From a checkpoint of a small transformer trained on Wikipedia: untied embeddings.
Each number is 200 + 20 x the weight over its row's rms, rounded and kept within 0 to 999. Layers, rows and columns count from 0. The size before them is the row's rms in percent of the matrix's.

# layer 6 MLP gate, 768x384, rms 0.099, rows 298-346, columns 48-95
102,200,199,194,191,176,161,209,235,204,228,193,189,204,225,204,212,163,204,201,190,180,238,182,214,205,161,204,205,179,213,223,208,193,195,202,179,221,220,190,236,200,199,227,170,217,199,218,196
095,249,215,179,211,183,197,199,204,202,189,183,207,193,199,205,190,184,202,211,176,181,175,193,202,198,189,174,215,243,194,190,213,168,228,161,190,178,224,181,208,216,205,209,191,217,194,187,179
103,215,221,210,179,185,149,183,190,211,199,222,228,241,228,220,182,254,212,242,191,214,193,226,187,182,183,189,218,206,220,210,160,235,171,199,203,221,172,182,213,199,179,175,190,191,216,140,176
102,189,224,208,211,189,203,215,184,204,190,203,225,204,185,208,191,240,196,201,197,169,196,208,200,198,197,188,197,223,217,218,209,227,175,193,194,218,175,166,180,215,232,215,190,212,244,195,202
103,176,201,200,164,205,191,183,210,179,224,203,196,190,204,182,177,212,179,204,211,157,207,187,202,217,214,169,216,215,193,181,193,177,153,133,204,166,170,189,234,205,232,178,197,197,212,186,211
099,194,197,187,177,198,203,184,184,200,206,223,203,183,189,196,168,180,221,173,209,207,205,196,229,248,200,194,194,193,224,231,209,209,222,180,199,200,189,167,209,188,218,186,182,244,229,197,208
091,209,203,220,167,196,203,179,204,189,159,165,212,179,165,186,184,236,209,211,182,191,173,195,208,214,200,227,197,201,171,196,167,209,204,235,174,196,213,157,221,210,196,183,151,222,172,232,196
101,212,178,207,234,201,200,174,185,196,176,197,186,200,175,224,239,189,228,222,194,199,224,212,202,209,168,191,199,184,207,191,242,157,221,218,197,155,198,213,213,246,209,193,217,228,184,214,190
097,189,190,210,227,237,197,180,193,216,169,203,185,163,184,190,189,198,195,208,243,221,192,184,212,198,210,210,196,233,194,221,177,220,187,233,184,187,179,195,224,206,233,206,214,224,221,190,196
099,214,200,191,194,200,210,182,165,193,219,151,195,194,193,164,219,190,210,220,158,200,159,167,199,195,225,226,213,198,201,216,194,226,163,161,212,223,209,200,204,209,191,197,172,216,170,184,191
104,193,198,181,213,230,206,188,206,186,182,203,204,197,246,200,155,220,166,226,203,199,198,189,212,242,215,210,212,177,211,183,197,209,180,216,204,188,192,190,250,173,249,210,222,215,200,226,205
103,185,222,246,176,227,204,172,194,196,178,182,235,216,190,195,183,187,180,187,187,236,218,197,228,197,188,212,230,213,202,235,194,214,220,176,193,228,222,203,218,224,240,192,224,193,229,181,199
098,216,199,172,226,204,195,230,200,220,202,225,193,218,177,213,198,179,270,162,215,229,194,184,183,192,193,197,230,207,215,216,180,217,207,192,170,233,219,214,208,225,180,180,200,193,191,179,178
101,226,195,177,232,222,225,204,172,206,190,218,197,220,228,211,218,178,207,225,204,174,167,190,194,197,186,191,181,226,181,188,212,200,204,229,184,174,212,191,204,230,151,183,189,194,188,213,201
098,185,177,195,223,206,161,212,177,238,189,211,220,199,205,229,186,202,212,255,224,169,161,243,190,161,200,219,182,197,204,192,228,196,167,187,160,218,171,192,174,200,248,210,199,221,208,179,189
103,229,195,186,198,191,233,178,233,171,169,201,191,217,214,181,179,177,199,215,184,197,201,213,184,211,165,162,216,249,231,180,223,170,216,199,162,187,219,180,195,220,180,205,192,176,197,169,190
106,215,214,189,193,216,220,199,181,209,178,170,168,206,208,201,205,194,186,191,185,217,191,186,228,227,202,223,195,198,185,198,210,224,220,173,208,220,228,228,217,186,186,221,223,205,235,199,201
102,190,229,178,240,184,197,229,165,206,207,188,209,185,217,189,186,216,193,204,167,212,159,209,177,215,189,200,189,206,226,217,207,196,226,203,188,213,206,212,224,188,198,169,212,207,226,219,213
102,196,229,227,222,197,211,181,227,168,202,209,220,233,178,210,226,192,225,190,212,159,206,190,193,239,191,203,185,201,200,203,160,187,200,182,190,191,210,179,226,182,199,199,217,225,211,233,224
099,234,218,218,209,231,244,220,197,219,223,204,175,164,199,195,210,167,222,210,189,201,165,236,162,211,211,218,160,173,188,204,180,234,176,196,159,197,216,217,225,193,237,210,197,240,194,211,204
097,192,223,213,217,211,182,211,215,201,194,220,228,208,224,174,177,217,197,203,224,173,203,175,209,217,217,177,190,238,208,207,207,201,213,194,191,207,156,240,184,193,201,251,183,184,225,218,205
094,184,222,187,199,197,224,189,193,174,205,224,176,204,161,157,189,224,202,171,215,185,193,194,227,186,233,193,231,206,165,213,218,165,160,196,165,224,210,191,185,209,179,211,205,205,205,190,194
097,199,195,219,177,185,198,206,206,219,185,200,177,212,208,190,221,169,202,177,201,188,195,164,221,236,201,165,197,168,216,194,228,243,187,203,191,205,195,182,181,255,195,183,211,214,214,154,224
103,196,182,194,210,181,216,181,187,199,196,177,203,189,262,192,206,206,205,177,231,196,202,221,156,235,199,205,163,199,201,221,199,204,167,184,186,199,208,204,226,216,223,244,197,205,182,194,175
094,186,180,155,218,197,199,195,198,214,172,165,183,204,187,217,191,216,225,217,171,170,183,194,182,179,205,227,180,183,181,210,211,207,179,189,152,169,200,193,181,166,190,165,200,217,196,158,192
103,223,190,199,215,231,202,199,198,231,195,202,236,216,197,209,211,162,220,192,230,211,238,220,209,192,182,167,175,216,194,221,199,211,197,220,188,211,216,179,173,185,178,210,209,194,200,199,178
099,219,178,211,203,200,196,188,224,190,191,188,170,224,217,223,191,189,209,203,167,213,193,209,188,228,191,195,218,192,207,174,199,205,165,243,202,176,174,195,260,201,204,157,177,199,234,203,204
101,200,189,180,196,198,212,164,196,188,238,199,186,205,215,202,216,180,236,190,210,189,156,203,189,206,231,175,184,206,185,217,235,206,209,203,219,205,155,182,234,200,211,212,187,192,239,192,191
104,189,197,205,190,189,165,206,179,192,201,175,203,238,188,212,237,183,208,205,199,208,213,192,184,185,212,228,200,200,182,194,205,196,240,203,187,226,205,219,200,178,185,181,247,231,190,232,186
102,178,182,172,236,229,158,214,188,225,179,209,185,182,202,234,200,211,218,217,210,201,171,189,203,177,187,210,187,202,216,229,221,188,223,232,202,176,177,231,207,182,191,216,207,208,220,185,191
100,194,237,185,176,227,191,187,216,171,211,205,200,243,191,235,228,201,201,247,225,206,198,184,211,217,233,172,221,218,223,217,158,209,198,183,200,238,197,218,196,192,191,175,224,207,196,195,186
099,196,231,198,225,205,209,197,191,186,185,211,217,195,199,187,225,196,152,134,207,224,211,178,181,234,232,181,174,217,207,181,210,211,188,218,177,193,187,201,209,198,210,190,257,214,238,196,175
090,189,218,174,205,202,160,196,211,181,224,166,184,217,206,199,196,254,236,198,219,205,183,203,182,184,223,179,197,183,193,208,191,185,265,241,238,202,192,202,243,188,232,181,209,232,199,196,210
101,228,180,187,178,197,199,214,229,172,199,172,228,188,188,204,208,184,228,210,246,170,205,195,207,220,189,214,187,217,179,207,184,210,168,227,177,177,207,185,224,189,192,229,217,206,195,156,213
106,189,186,223,200,195,189,216,176,175,207,216,197,234,218,156,214,185,195,220,214,189,207,219,188,200,222,202,207,206,196,191,209,211,211,231,239,214,231,172,219,211,214,177,209,209,166,223,221
090,178,189,180,181,207,184,188,181,217,200,171,208,222,187,194,213,191,228,233,224,186,194,213,223,222,180,220,193,204,174,183,182,218,179,216,185,211,200,190,181,197,197,184,165,181,214,193,210
100,193,221,204,204,224,201,215,222,226,214,139,236,214,215,232,190,183,168,193,219,164,205,190,132,206,194,216,204,212,214,194,213,191,211,186,163,208,189,190,205,202,209,196,186,246,194,178,193
101,217,188,179,186,230,197,216,194,193,170,222,212,213,184,204,189,216,197,172,195,206,175,225,196,235,218,156,180,206,177,177,233,245,192,223,206,179,206,210,224,204,212,245,181,207,188,186,179
100,207,215,168,197,219,217,199,165,191,180,188,237,236,199,212,170,198,218,203,216,216,252,169,201,198,223,190,224,189,174,171,203,183,192,206,201,215,192,203,201,193,187,198,180,185,197,211,147
102,187,190,208,176,229,183,227,216,209,177,200,217,189,186,200,202,202,195,208,227,188,195,209,215,213,206,203,178,190,202,223,168,202,173,224,185,190,146,215,147,194,198,219,205,257,204,185,212
097,208,198,197,229,209,189,202,211,184,197,227,216,151,207,167,217,168,158,202,209,148,197,212,179,215,219,241,221,195,189,204,193,162,220,199,158,181,177,213,222,227,182,213,221,221,188,197,220
099,199,199,191,172,197,219,229,174,204,163,156,206,176,207,186,197,174,192,196,220,178,169,210,242,176,225,225,225,165,172,206,235,249,228,149,227,192,171,206,224,217,215,172,171,207,185,198,177
104,204,240,208,204,241,240,221,192,202,211,206,176,197,197,201,225,211,209,225,203,189,209,229,218,214,200,194,225,162,214,204,192,218,205,212,182,212,201,197,206,171,180,201,182,194,189,177,180
102,193,154,230,184,170,202,191,199,155,181,192,228,184,216,176,199,186,203,179,195,198,157,214,203,233,198,196,207,204,186,250,186,212,184,188,203,201,173,201,190,216,217,197,184,200,229,223,163
099,219,179,193,200,219,194,210,212,200,172,190,198,218,198,183,218,220,236,202,188,205,187,201,174,192,230,210,212,189,167,232,203,213,199,207,169,238,211,170,221,219,176,183,225,233,224,183,190
100,212,172,186,213,234,188,203,188,195,223,195,224,217,194,183,210,215,178,175,189,181,213,207,193,231,176,182,216,191,188,223,180,207,191,199,187,194,162,191,211,190,200,181,228,234,199,175,237
094,217,216,209,163,202,175,221,212,214,206,230,198,189,230,218,195,173,192,191,199,222,204,196,222,172,189,203,208,204,190,184,187,211,172,200,179,180,251,165,231,197,217,208,221,209,215,226,185
101,207,185,217,239,198,208,214,200,212,196,199,168,231,185,210,217,226,208,152,244,191,220,195,187,195,205,199,210,166,186,241,191,198,197,223,249,208,220,200,187,215,188,195,203,210,215,184,181
099,209,219,199,200,184,190,195,200,209,195,195,239,184,177,202,199,194,196,202,214,182,176,168,218,232,192,212,207,216,204,182,177,236,218,187,215,240,198,191,200,234,174,212,203,236,211,176,224
# layer 6 MLP up, 768x384, rms 0.106, rows 298-345, columns 48-95
103,197,230,228,220,192,221,234,184,216,200,216,212,225,157,204,216,172,185,187,208,208,201,206,202,188,205,199,205,170,183,208,189,167,223,209,204,165,189,180,183,207,196,178,205,210,198,168,167
094,228,173,199,208,204,212,216,227,180,162,176,218,186,204,211,190,207,225,195,211,223,206,205,197,207,167,168,173,229,174,182,178,227,200,208,174,237,214,214,190,228,192,208,191,208,214,184,200
101,190,215,196,247,208,203,190,198,206,188,178,208,243,202,199,195,219,170,242,193,199,186,239,208,216,212,215,237,183,211,197,218,208,147,158,207,204,213,227,222,225,174,209,175,201,200,232,181
106,221,197,191,205,208,228,220,198,243,200,217,179,200,185,220,173,177,177,179,187,202,208,177,165,222,217,188,201,218,234,190,183,189,223,207,198,184,186,193,218,225,272,196,193,212,181,236,193
109,207,211,198,224,198,192,222,228,243,175,182,233,220,190,193,170,179,176,197,184,196,181,204,178,199,162,208,192,213,189,182,201,172,222,213,188,204,228,218,158,187,200,173,201,215,174,210,174
100,202,196,215,195,210,224,191,191,197,243,194,188,185,201,201,190,211,231,169,206,210,210,205,170,207,210,175,205,177,194,153,196,181,197,222,170,197,207,201,206,189,189,193,211,190,220,184,185
088,201,205,189,227,176,240,194,230,174,208,166,182,226,202,210,185,186,164,192,225,206,204,182,178,195,187,218,219,221,198,204,210,172,195,212,186,245,214,181,220,199,194,216,243,212,216,169,243
097,182,177,187,199,200,177,175,187,187,173,220,174,212,217,177,182,232,191,153,211,156,188,245,229,155,212,185,210,218,184,194,186,187,198,202,233,193,172,230,228,195,207,175,187,215,243,182,187
095,184,195,198,203,196,241,194,222,195,199,210,190,206,198,199,193,224,167,223,191,210,174,173,208,181,221,196,205,169,178,222,224,205,201,239,216,210,177,204,217,185,162,236,200,171,184,221,239
101,186,214,222,193,203,169,185,215,197,180,213,218,196,187,173,205,186,172,181,201,201,204,236,216,175,193,171,179,205,216,197,170,179,221,246,218,185,217,186,173,202,192,211,173,199,212,187,210
102,230,234,176,185,217,229,170,180,176,192,178,201,184,218,172,176,197,205,228,221,206,187,185,220,202,217,169,161,217,227,201,205,166,208,188,239,181,170,215,194,211,228,237,192,231,192,230,195
106,179,191,233,198,184,198,205,223,169,154,202,193,196,176,197,184,172,165,186,191,192,245,218,201,193,193,193,186,202,147,198,179,217,161,153,199,155,216,201,229,162,190,196,188,225,206,208,225
097,193,204,192,224,200,228,200,212,204,161,187,194,203,175,197,208,248,216,169,236,224,210,169,209,205,194,165,203,174,175,220,224,182,203,190,193,195,178,183,177,208,176,183,216,216,208,151,205
100,188,188,225,196,229,200,231,167,192,241,207,181,166,177,203,206,234,177,186,185,185,193,189,203,185,215,146,162,207,193,183,205,211,212,227,198,221,180,208,178,206,214,197,155,219,231,211,191
097,188,205,226,184,213,182,196,222,185,215,213,198,181,185,192,194,151,234,214,162,246,194,202,199,172,217,211,187,209,182,199,203,200,181,195,180,180,188,245,238,233,232,216,159,216,213,227,194
110,182,185,194,216,207,206,181,182,197,167,222,219,206,194,212,190,211,201,200,190,207,213,155,196,181,201,174,230,218,251,235,166,197,198,183,200,192,203,147,168,192,156,192,212,197,194,175,176
105,207,211,210,176,204,181,229,230,189,189,187,172,252,179,197,203,181,215,166,151,215,202,184,191,206,224,214,203,180,218,204,202,175,184,201,199,179,209,232,167,213,194,214,237,183,215,217,187
100,221,168,179,194,210,196,183,207,201,217,222,188,186,198,206,200,191,211,237,212,247,185,203,217,200,245,200,230,207,203,159,200,153,210,190,205,220,170,195,230,189,246,221,202,187,195,192,211
096,196,210,214,177,200,204,178,202,185,166,251,234,189,223,204,180,187,234,211,210,233,187,169,197,178,218,199,181,208,187,162,209,210,222,180,167,189,194,208,185,194,214,198,199,172,197,223,214
097,212,179,201,237,201,167,181,189,189,162,204,222,177,137,183,205,179,196,191,235,201,219,253,191,203,210,187,210,238,201,192,212,169,243,182,220,175,207,177,196,196,205,192,247,241,225,196,212
093,208,212,205,211,168,167,229,189,196,201,160,180,201,173,206,233,205,189,180,208,186,199,181,196,196,171,232,199,216,236,200,218,201,218,236,220,212,231,252,191,217,241,193,199,210,151,207,190
094,217,217,228,191,196,203,195,199,235,218,204,208,192,188,198,219,202,195,197,209,235,203,185,191,190,188,196,175,185,186,201,191,222,206,215,176,196,210,189,185,246,192,186,214,199,192,212,226
099,189,216,183,225,222,185,178,186,222,211,214,209,204,247,207,194,203,192,232,202,184,221,200,183,181,203,239,203,178,165,185,232,207,206,219,189,232,191,195,209,199,184,236,215,238,210,220,235
100,161,205,223,220,186,210,219,195,218,202,192,186,192,183,213,223,204,219,201,191,191,211,182,187,213,174,225,190,195,185,214,212,210,203,207,168,191,214,203,210,219,180,155,255,207,216,215,189
093,184,183,197,214,203,228,172,184,195,196,244,241,186,206,203,212,234,175,141,222,228,231,193,190,237,191,180,191,201,216,206,187,192,224,229,196,161,171,201,189,222,218,223,187,194,218,181,201
109,213,178,206,177,238,184,185,204,183,196,211,166,181,155,179,215,174,200,222,201,217,154,195,207,188,178,185,218,225,189,216,181,185,191,212,193,187,202,203,197,161,243,214,196,218,202,175,212
102,191,195,201,173,211,221,180,218,196,187,218,190,228,215,170,159,175,223,211,220,215,167,230,200,202,224,194,185,235,211,168,140,197,195,208,205,178,167,203,153,177,229,170,207,217,248,187,199
092,203,188,231,231,213,228,217,224,221,227,167,221,195,229,176,192,195,212,168,224,204,166,207,167,215,168,201,214,195,191,206,201,207,205,187,221,203,187,214,170,174,208,192,208,182,172,197,188
105,215,178,193,197,226,178,196,200,213,210,202,183,178,196,233,186,246,224,207,188,186,212,209,197,199,221,201,173,232,226,195,188,179,230,189,188,214,203,214,195,201,184,199,220,174,203,221,221
107,219,176,237,168,164,229,195,174,210,210,241,182,187,144,221,191,164,200,224,164,162,201,218,249,200,207,232,185,201,179,129,212,204,206,223,215,191,196,224,174,186,197,162,175,190,211,172,213
100,204,183,221,210,194,220,190,212,175,185,181,204,192,191,207,187,188,231,207,216,214,186,146,176,193,204,204,224,185,215,226,190,188,210,182,215,172,181,209,268,138,181,220,205,147,179,227,199
107,229,232,164,232,187,185,194,176,209,192,205,188,182,219,201,213,192,188,189,202,213,237,203,204,216,229,223,228,212,184,193,180,185,232,195,208,215,208,192,209,197,239,157,242,189,190,217,184
089,225,190,210,186,165,211,210,182,204,188,188,229,172,204,211,204,196,204,209,224,250,207,213,211,187,206,197,216,176,188,223,208,210,215,201,195,195,207,205,172,227,205,191,162,196,205,174,223
104,169,189,184,216,230,153,171,232,214,196,156,169,176,226,221,203,209,237,210,193,173,174,190,178,230,178,192,178,225,191,208,165,185,176,195,187,166,200,207,202,200,180,165,234,154,197,186,179
103,205,222,183,165,198,205,191,186,181,193,233,220,207,205,246,203,235,225,191,165,217,197,196,170,166,170,206,224,197,196,185,202,183,243,202,205,222,179,222,178,215,216,211,203,189,240,204,176
093,222,190,185,248,162,184,155,207,237,232,229,188,188,192,228,218,208,207,191,186,207,187,196,210,193,219,197,205,184,171,214,219,201,177,209,210,217,186,168,180,217,235,168,199,188,223,233,218
104,210,167,207,197,195,211,200,192,127,190,238,173,215,219,180,243,166,215,210,217,184,204,214,212,228,199,171,221,230,174,211,187,194,193,190,183,215,190,230,193,205,237,175,194,228,197,217,220
101,203,164,222,183,179,205,221,204,190,235,189,243,215,182,200,210,200,213,226,189,198,177,187,201,189,216,244,177,195,233,198,207,189,187,185,181,224,234,182,219,178,195,194,212,202,199,169,197
097,219,216,229,202,171,162,216,190,217,197,185,231,211,227,193,219,197,209,224,193,197,171,219,232,218,209,238,207,191,161,210,214,178,186,215,217,198,182,201,210,163,163,185,188,208,206,224,218
100,189,176,206,196,212,202,167,197,221,220,179,204,197,201,176,229,195,232,223,200,230,206,189,190,174,196,166,220,200,227,214,210,234,176,184,191,221,191,229,198,206,180,236,218,179,231,215,217
093,201,161,195,163,220,192,180,205,158,190,204,222,238,213,175,157,167,201,217,203,170,216,200,217,178,205,249,200,223,204,189,212,217,226,185,189,173,197,168,239,226,176,225,182,188,230,210,214
102,144,205,160,208,218,237,206,212,201,186,186,211,188,193,160,185,182,204,202,185,206,209,205,201,212,237,197,189,170,195,190,229,203,190,164,210,195,195,237,223,193,166,194,196,196,189,191,203
104,235,209,196,197,200,198,137,194,195,212,222,194,192,198,209,206,188,163,182,224,191,197,199,201,224,195,201,197,194,202,200,199,195,208,182,171,193,198,195,226,175,200,229,197,182,209,225,177
101,213,171,244,184,151,205,165,193,191,195,199,188,195,180,206,181,214,175,190,183,212,193,202,195,206,172,206,178,194,233,231,186,198,223,193,227,214,189,197,169,206,219,200,203,203,217,201,229
104,192,198,210,209,181,148,200,245,230,176,205,160,226,187,168,202,180,207,209,201,218,161,216,204,206,178,175,215,205,188,212,221,205,220,222,197,228,199,197,183,193,174,247,176,209,187,206,200
095,201,213,178,200,173,211,232,186,194,169,225,172,200,201,215,197,192,186,199,221,195,185,176,171,199,179,210,185,196,220,202,208,185,221,205,201,201,170,178,202,176,183,150,237,230,180,228,208
098,241,233,200,232,207,222,243,203,194,206,206,201,209,210,216,192,191,161,192,176,194,197,257,209,212,186,155,189,164,201,203,184,206,201,223,209,167,190,173,156,210,190,197,181,181,226,210,182
106,176,204,200,229,198,181,203,231,215,179,185,216,210,196,181,217,205,203,182,182,228,211,187,193,189,217,205,211,195,205,235,182,233,234,207,182,223,187,241,178,187,233,199,208,216,183,219,217
# layer 6 MLP down (transposed), 768x384, rms 0.14, rows 298-345, columns 48-95
104,188,220,214,209,193,223,178,228,172,200,190,195,197,199,198,200,187,227,175,204,244,208,211,204,196,240,224,202,189,225,205,166,202,197,244,206,208,222,185,162,163,178,167,221,211,222,141,210
095,166,258,195,183,178,227,243,227,221,190,200,195,187,213,211,206,193,194,223,216,213,202,166,188,185,223,214,204,175,234,212,204,217,206,188,186,168,208,215,223,211,197,200,175,208,176,214,185
102,205,198,174,199,216,166,197,207,190,185,172,201,187,173,211,212,210,185,193,224,199,210,219,207,195,175,215,188,207,199,218,211,172,222,231,197,213,192,213,203,222,182,182,235,178,202,216,220
102,200,205,204,202,187,244,239,212,209,195,199,157,181,199,226,199,171,232,237,177,171,203,185,210,189,195,199,170,210,208,203,182,193,217,188,216,199,204,207,247,211,200,210,196,231,197,195,221
108,229,211,234,190,213,214,226,184,214,190,183,224,230,167,228,212,202,198,181,209,230,214,216,196,176,197,193,187,232,203,215,207,190,195,215,199,185,195,204,206,204,211,208,184,198,180,205,177
098,199,213,155,231,177,214,200,215,204,163,175,174,248,197,193,209,225,182,252,181,202,196,219,197,189,165,171,185,206,219,176,217,225,231,212,200,184,191,169,193,186,217,177,251,223,192,189,223
089,243,188,221,203,178,194,161,198,193,213,182,218,203,195,225,191,252,231,218,193,181,177,179,195,199,182,205,172,168,188,193,203,211,198,192,191,213,192,184,196,180,204,177,217,241,191,201,187
100,221,210,183,189,180,152,210,220,212,205,158,179,228,220,203,223,168,213,166,216,198,228,203,187,198,210,212,213,196,179,222,172,202,180,224,188,208,211,183,216,213,187,173,192,211,166,215,170
095,203,213,206,192,172,189,207,200,188,163,179,196,213,170,210,221,190,213,176,220,221,182,204,177,240,192,198,199,209,229,202,187,220,169,192,202,149,214,171,190,210,197,206,163,212,182,181,182
102,210,214,215,171,154,224,195,193,189,222,192,222,236,190,228,192,216,194,181,198,191,179,244,214,179,215,228,205,171,204,199,220,199,235,224,221,226,197,209,195,176,182,206,232,217,186,206,207
104,200,177,223,198,194,181,231,205,250,191,176,167,198,201,211,223,210,229,198,208,212,198,210,201,208,200,203,218,170,196,229,198,182,216,214,179,217,236,240,186,222,217,220,192,216,214,204,201
104,201,169,213,197,217,188,179,170,212,194,214,192,202,195,215,189,214,186,179,157,208,195,221,204,195,161,198,227,227,190,196,226,189,209,209,219,178,194,197,156,191,188,202,185,192,217,193,218
098,183,204,188,193,210,211,159,203,211,229,222,209,225,188,221,196,162,207,148,221,187,161,234,199,200,232,194,213,188,200,212,213,236,203,195,210,193,226,215,172,179,213,205,212,181,214,195,193
102,188,236,223,168,150,200,197,220,196,179,244,174,207,204,222,200,172,197,201,224,221,207,204,182,213,214,172,203,217,217,206,182,183,185,219,190,231,217,190,197,216,205,192,228,241,203,182,212
100,204,238,216,168,150,200,207,180,199,187,216,182,249,208,216,198,183,180,203,215,219,184,189,209,221,180,188,217,195,176,158,209,179,177,202,202,203,212,210,205,203,238,199,205,181,165,211,208
108,189,222,181,213,245,192,167,206,223,211,201,201,191,178,194,193,184,196,228,235,170,189,214,198,203,219,183,190,174,201,207,158,197,245,178,227,199,217,208,205,191,208,229,218,196,186,139,206
104,226,191,199,188,232,152,172,177,195,194,220,236,195,172,189,218,183,203,197,218,221,184,211,179,229,183,223,171,198,210,203,188,212,192,197,209,207,173,172,210,200,187,193,203,222,174,187,220
100,204,235,168,195,178,183,200,173,188,190,193,191,213,193,182,185,199,215,167,216,219,216,187,190,219,192,170,199,174,188,186,201,212,202,170,193,219,203,207,183,208,205,165,190,203,205,157,199
098,214,208,224,196,158,210,221,191,207,198,220,197,192,164,210,205,243,197,210,173,182,173,248,251,208,168,160,144,204,205,221,193,201,186,171,204,202,187,192,216,215,211,190,205,204,175,187,191
098,228,209,171,182,222,206,185,167,165,204,225,221,236,231,233,196,197,193,212,198,192,209,186,232,167,179,221,204,187,167,208,201,199,231,221,205,204,213,217,223,180,188,220,202,193,223,178,206
098,212,211,239,187,221,222,177,208,226,205,261,183,181,214,227,186,197,221,176,188,200,219,229,183,211,196,188,196,166,153,244,184,215,193,216,171,198,175,163,190,181,181,209,203,178,225,198,193
093,180,185,240,188,197,202,172,171,194,220,152,184,188,191,156,187,172,239,230,182,205,181,162,208,201,216,192,249,194,175,194,206,202,221,205,215,217,212,225,190,172,209,205,226,205,213,169,200
095,143,183,179,188,195,223,198,211,192,209,225,225,205,186,187,205,193,200,214,238,242,220,226,221,212,201,167,226,220,193,174,205,200,178,208,214,175,187,200,174,222,197,214,167,197,223,186,220
099,188,208,225,180,186,173,183,195,237,174,186,202,164,183,167,215,185,245,188,202,209,188,176,211,195,205,191,186,199,198,237,239,190,217,193,178,187,200,153,168,190,169,209,179,194,148,162,207
093,223,207,197,203,204,213,236,217,182,209,184,202,250,192,225,205,217,203,220,178,191,209,183,191,218,181,160,190,198,217,174,198,245,170,210,174,239,187,201,198,195,192,236,231,210,176,201,214
108,203,232,194,215,195,194,187,188,195,154,218,212,194,178,167,178,172,180,253,189,196,201,182,190,203,216,215,237,198,189,179,165,209,198,211,246,171,208,226,189,177,208,180,226,170,216,159,230
101,250,204,197,177,211,243,160,230,156,189,190,226,220,203,214,215,221,180,209,209,171,191,198,172,214,222,214,201,210,207,155,199,184,170,213,190,184,232,183,191,232,211,168,204,189,216,205,190
099,234,210,159,202,188,185,197,164,203,208,234,207,186,182,170,226,214,186,189,169,192,199,186,187,211,230,196,164,229,222,185,227,189,194,215,199,198,174,182,189,191,179,168,197,214,200,197,207
103,189,235,212,228,222,192,154,164,214,201,221,235,214,167,186,182,196,201,202,207,179,179,216,216,188,177,218,189,174,185,171,213,197,195,196,243,196,198,189,202,211,178,242,231,192,185,220,198
105,196,193,211,184,170,199,243,191,185,221,200,189,221,159,192,153,179,170,204,218,206,205,212,192,184,220,216,198,206,207,176,192,196,222,198,199,186,183,209,210,182,223,226,239,206,215,206,204
099,200,213,198,186,175,201,210,193,195,208,199,190,203,229,225,191,199,212,221,183,212,159,184,208,194,187,188,161,175,204,198,201,212,214,206,209,209,196,185,225,181,188,173,207,199,197,178,172
106,218,225,191,211,198,189,215,225,190,194,253,211,235,195,182,199,228,202,188,203,228,200,199,202,234,180,197,210,177,174,209,203,209,227,219,198,213,197,174,202,171,169,198,188,195,210,193,177
094,167,206,202,195,250,196,212,180,215,192,242,175,251,205,218,207,166,183,221,174,163,218,177,230,215,180,197,172,191,217,212,188,182,167,174,204,188,185,244,211,198,183,217,159,172,189,217,206
102,223,181,217,202,199,217,195,208,218,206,224,240,194,179,189,216,218,215,212,203,172,181,191,214,209,188,186,183,160,215,227,204,200,251,190,193,189,179,194,197,165,202,220,208,206,185,199,190
104,209,198,235,218,190,160,191,177,179,176,184,140,240,203,174,250,230,200,221,179,192,207,218,177,220,192,197,172,202,166,199,235,191,143,201,220,214,217,198,210,170,234,191,163,195,214,179,230
095,194,207,220,180,199,213,167,179,216,189,170,186,178,188,199,222,207,207,220,223,235,213,191,183,237,191,180,200,192,193,239,210,195,248,157,184,179,169,250,222,195,185,215,162,208,224,224,198
100,207,229,219,239,208,192,223,205,207,188,211,175,210,183,239,198,205,209,222,207,206,234,204,189,201,188,218,212,206,187,217,165,205,176,193,226,184,224,249,232,218,188,212,208,229,211,190,190
102,248,175,184,210,194,207,181,197,180,193,216,209,207,204,198,219,163,209,200,240,194,210,188,211,188,211,188,183,199,180,200,223,171,165,213,209,199,197,204,208,209,210,205,222,207,248,198,208
101,215,193,220,182,199,194,160,187,202,217,236,218,188,211,214,194,184,181,208,202,199,208,205,186,209,227,236,186,196,191,208,212,232,220,193,226,183,158,177,194,216,222,220,191,192,174,224,182
099,198,221,180,221,191,208,190,186,207,190,181,183,226,169,187,227,165,193,203,220,211,205,200,169,193,203,207,170,259,190,197,216,229,228,206,199,217,232,194,207,197,184,214,186,173,188,213,215
095,216,217,180,175,190,189,185,190,189,181,159,211,199,252,210,236,188,182,202,196,234,190,179,204,219,185,175,226,208,187,175,182,200,210,201,215,183,216,199,202,201,175,190,243,228,162,201,207
101,199,180,199,210,197,212,195,189,209,182,164,190,214,207,206,191,169,221,221,167,199,197,212,220,188,192,207,185,241,208,189,210,179,188,209,179,208,218,170,201,184,217,199,209,196,224,198,223
103,204,163,189,190,196,233,184,219,208,227,191,187,165,175,188,200,176,205,169,178,240,159,213,221,216,197,173,198,176,214,188,206,225,176,216,170,200,240,172,175,227,232,193,197,206,216,224,190
101,234,180,199,214,194,209,219,199,230,228,189,178,198,186,164,184,182,211,190,181,168,164,191,145,164,202,182,201,195,200,207,207,174,223,189,208,240,194,203,192,192,181,225,230,194,202,176,194
102,214,176,200,193,168,197,234,227,182,188,216,154,197,199,150,237,217,207,193,188,216,222,221,196,219,214,203,204,211,214,193,226,195,225,225,210,199,194,209,198,236,208,204,192,178,209,202,224
096,166,203,175,221,170,171,170,188,240,184,230,186,199,218,211,221,164,200,199,205,242,183,203,210,173,199,180,198,218,207,200,189,205,195,201,179,194,216,187,222,223,212,207,206,235,217,202,178
094,163,243,198,188,192,187,184,209,231,182,228,189,182,167,168,203,206,192,168,221,168,175,225,180,217,211,186,238,221,178,196,218,208,181,189,195,223,187,221,189,219,221,225,171,217,204,199,169
106,204,211,227,223,202,217,238,210,175,196,161,208,180,211,215,176,208,195,214,191,182,157,183,198,230,236,215,209,206,197,207,223,184,216,215,213,238,227,201,183,209,233,199,191,153,214,181,190